python train.py --n_layer=20 --d_model=256 --n_head=4 --n_kv_head=4 --head_dim=64 --d_mlp=1024 --vocab_size=656 --activation="squared_relu" --norm="rmsnorm" --norm_place="pre" --norm_eps=1e-05 --positions="rope" --rope_base=4460.0 --rope_fraction=0.5 --qk_norm=true --attn_scale=0.172 --bias="none" --tie_embeddings="early" --parallel_block=false --extras=["some layers without attention", "local attention windows", "paired heads", "value embeddings", "hashed n-gram embeddings", "a smear gate", "an embedding shortcut", "capped logits"] --init="trunc" --init_std_qkv=0.0257 --init_std_o=0.0 --init_std_up=0.0257 --init_std_down=0.0 --optimizer="muon_variant" --lr=0.00292 --lr_mult_down=2.0 --beta1=0.95 --lr_head=0.016 --warmup_steps=85 --schedule="wsd" --decay_fraction=0.932 --decay_shape="cos" --final_lr_fraction=0.0 --batch_tokens=32768 --seq_len=256 --doc_mask=true --train_tokens=270600000 --steps=8259 --dataset="wikipedia_en"
Each number is 128 + 24 x the weight over its row's rms, rounded and kept within 0 to 255. Layers, rows and columns count from 0. Numbers have three digits each. The size before them is the row's rms in percent of the matrix's.

# layer 2 MLP down (transposed), 1024x256, rms 0.329, rows 974-1023, columns 0-31
103:190142144146114125143116132093128155140108125112112154134104120125117133071133146163122094121118
106:137183127128140110066155074099117098118104079132124139124164083131132132137145136122113111121144
055:107137135089135134108130169135101132138143080117115135174139159152111135133135118108131142082134
109:101140156104129103128134108131133151123091128119134115127172163159123145131153121128134121105113
110:113164134130115149130141144128143137138107133110124153148138159084150147102170115135132136130124
102:108155119130109115140140156159129145120114131164072140113154160100139167154170136134153144106131
102:148109119142097113133113119101119155127137154151121105174149129135137067153156139131129130099170
103:168111097156155123179101137130121158137127080109102145093108147136099124125141150100061089125152
099:117156134101128110110137129147115138120141140106093156131122151130107130110166118127128072133105
109:105116152106108138111129102085164097157130081112101133137140143110164134094125120117144125108109
109:110145148117175151162101139134137098142126131101117163141161119080134163116117065117086128135142
103:136105129146197100186080105136159114090168088137151164121119146128138117089191158117114134139107
102:154111136150108121154095161151154160159093127160143118173164121126109128133117164138108107129137
079:137088116105138136145076149106176140077162128145146136132157115086137130088141115121114147096147
107:133076148130141086132118129094147090120108138117096147133131137082131106155137120156142069145108
105:119119125097138162128126113125098109128154115165187163133142150176153118098141172125123159092128
068:143118151099137126138107174106167129162139112149122123140179114135098103101078142117104101127125
101:113146132142179165126138131119098152124128102096113136127116138150135160166116135139118155125138
103:129126128124143144152095139159107128085118132105125094138159127127113148130160116131130132143145
091:086130084117119175108122151147146154136129125140164105135120101110111111139149150072138132136108
103:130133114150187096149119126166106119126150153145114127126141112173084113142088079087162128117119
104:106106129170109119111107131173132124133140125172093150144119099126087144109173126180084139115154
102:164162112150101135141118134157107081152107140122103110148155118103147120110101155158124101171108
095:095085112151166120149098110137160123112121140124132074165164128120141175183143157112132154117134
046:092132111136145107126103165138150143130121136138071101160155146132082149117122110121136170122099
105:132116096147132154126182098141127143130082123209151083133115142157096147139122163142136134101153
103:122137124116187158144171142148121125091163119145100117136171126133125105119171099180122141116125
085:132132103121168142132119162122145129126093116126114107142095170154121118148152151113138099110140
099:136122109158121159170116121085128097105122150129097179123154147102101107107130145169105110097152
109:097117116102124151121125155108101119110089135150142159149117137104150141120133095125120184166173
109:105068100143124123148116134120111105141175169157118143089177124155153149128142147112104154133135
101:130153152126141144153065115163168178139134147103136135116099140112107092152110100104112133122117
105:084128138093144138149129125139139131109127112119113118156153166122143132168157141177132136140184
108:151080074150096131148148123095088127124210119080135087110139177175086124066121137129129135120135
101:127091165126162149141107156155105132155115148159134134100145153145107120149119138148156118138141
104:122130154094123138125161112141127116110118134096095092136115136170118112158110121158148125143117
110:129146140087171116109106050132121110089178160148143127127157185086075129123124125162127108098143
052:145143130105160129141137080109122151105108123104096113113108148162121120106127103146136107135133
098:146130105160103155150153137148093156120131159149122140094149116124128121154138138105149104089109
101:140097110158109101132126121130160122139132131139117126123141127135110177123146153136127115141166
103:084113129094167113127165111128134122124108140169153124107115121185142150105110163135132133106120
101:160107176159155158153114095148144112133125091115131117149142118123117081091143152100135154133092
031:116124140182092146144142124139133096161065144168148117111144162164155143098138138134137119156125
101:128140121140168129174132092104125129128098114114112122160130120111104117144150148120123132143117
096:124134099144104127159148128101161171163079116112134076178108115120084131111083132176129108104067
108:132119102116129118144103151164128132115167152121102127133132135111120129167100152153120120128115
111:123104147132153123133148150134147148135141165137167097109073098129120147169132142063127135090056
108:149114118122130121186152106146102126092092099125124104173114136118121138143140189128131188141148
098:122108139090148132173138119113134149148127129122119156145088178191081188099109134146152093152146
100:163107123134160117122130130123134110104102093152141142099115124126111127111112077100099111106102
# layer 2 MLP up, 1024x256, rms 0.161, rows 975-1023, columns 0-31
113:180129139119167121105134116143171098096127166199138120124156112105111157088155133157167159103082
040:174119107163084137095145090133093125120145107132140132073167148060148147113147142123127186100135
111:110127111085159152106161127152125164131141138156130099119098102102123123079146126184124152115122
111:145101133087157134106128131145090131160136152144088106133133107121080179073121135141134150126136
101:152155139148131164123126148155153116128147154152165178129160136097134136116142119147129097120096
098:117128167115140137134102136101149082150128119117148199137162115105110103132127125165129128129143
107:164148133127123151115173180132100108120138103131085078123128097150163129101135141122150158135104
102:146121111115088144113144136131148124155147102127146123148072130142126090144104145137106131106108
116:088114109113136121119143105102084144118155136130127141149107160146151140107109138145128115157130
107:165128157118120144113142146123129052116131103124110154154095144086161123068126168125157151131117
104:126124152114131119109118165135110153142142150084126137114080093109132169125131112087135098137138
102:133132155154138168144099124095130123135131122148111146130116145082120149152104107114081122108153
053:115129161090127156058131112130076111186117160115111125140134134129126109132157143146105127133144
107:133154131109087123099149149091168142134131099175082121129147132137145115153108099130138140138150
099:108135109123111121084138129141166176116153122132139147164179106119107087136095095151100127128091
044:148136171072121156099077118149107143123153137115142114100150109114108109136150127057109155163140
108:159154113137144150133120108163123152123145103055107161108179124117134104124112150140153144119128
102:128160140111104130076110170183136131135109168122111144136096103108128102172142158146142115103155
097:087179129090118103136135093136127174161161094127144138096126130139136188122141102132154128117161
097:139139116151118141154121140143123121098167118111146135078126149064113075144138114119126141090153
104:106113122158148121076130129128116091123123164130121160127105104123087099137094111152148175165134
103:094150147099136130096135113152164168130120108127134096156136128106104110102146136169113102124173
095:172104147160135160109084129139140121079161130125141067147144088096165158145098141149172128122117
031:145096135139156113111114138172132072138135091091146090120154111128164135108143180135139157150125
103:137093101141137108142145123133144129135166129150106151113129120118156060118128122136092108118095
107:134131154111117129112152132154140139122169127145104139163096130144089077099082149131110131152117
099:125104120188115115149101134135128139123101116144100120118142151125159078109141113135121095130109
100:147076134108136158123159172099127128176143105111138132124163111124122131136144080102138128130143
101:111108139118148164105098132186111136089142122122173113170071099139123156117090133107105134146096
108:124116146146156126138087180109119141110119100119128127118139110147141117103117120139123092111105
099:150109137149165145114153118126121110063157120105088110101120149138125123128137126194100150097123
103:106113141156150160106164124151114142178126121130097114110077149130133153090146144148140105134123
101:128127119142123142094115125138155125188137116135144108101147129143112147122101146147119164183148
106:093088129072149106153144132167117138142144145097078114147115150089116122062105103167120174102096
106:094148129128082117101122104143096125083136136141150129173144182163131143131162169168126140127107
104:146141115124169081200133139158105162073151145131110155157147148125111140108103132140122128124157
039:131094166101081156125098173158099145193117106110145154110209109132146162125198128117117129150147
102:146175112155107136121135116145083128138131128113148125108157119104127134139141107149063160141135
104:093151097121123122103149158116097098139090141181103106112136112136143148152148129101110071155126
099:132144138116158146151148118134122159064104130090142155108168123098144119127135166145161119129125
114:143120160141158148110106137096106138128117110127092101076151143135101162106113132139131115124092
026:148146139122131133136137101124098102112143132123121090121170077139113127103134102113106145120063
102:127160145127110164146151127162129122159075124109150118155121156150138117100134124136159190116128
096:107103100131114129117103145125093128145125162115125141136145117136106141112102128119071133144157
102:147081071106121127128145104177149078149139161146142101071104131111142139137124109113129144118108
108:115134121114186130149108157115127108093079159146092137113173135089092134096124141116144103115173
107:137149111096147115076114126123127116133120119131131113091142128147111147120114145148166116136111
097:157107160104068186106116146126128164169136111118141095126122105129143131131137123119145121175119
090:124145121111107096123132139097105098129153099129164157135129166194143152143118095130134120144206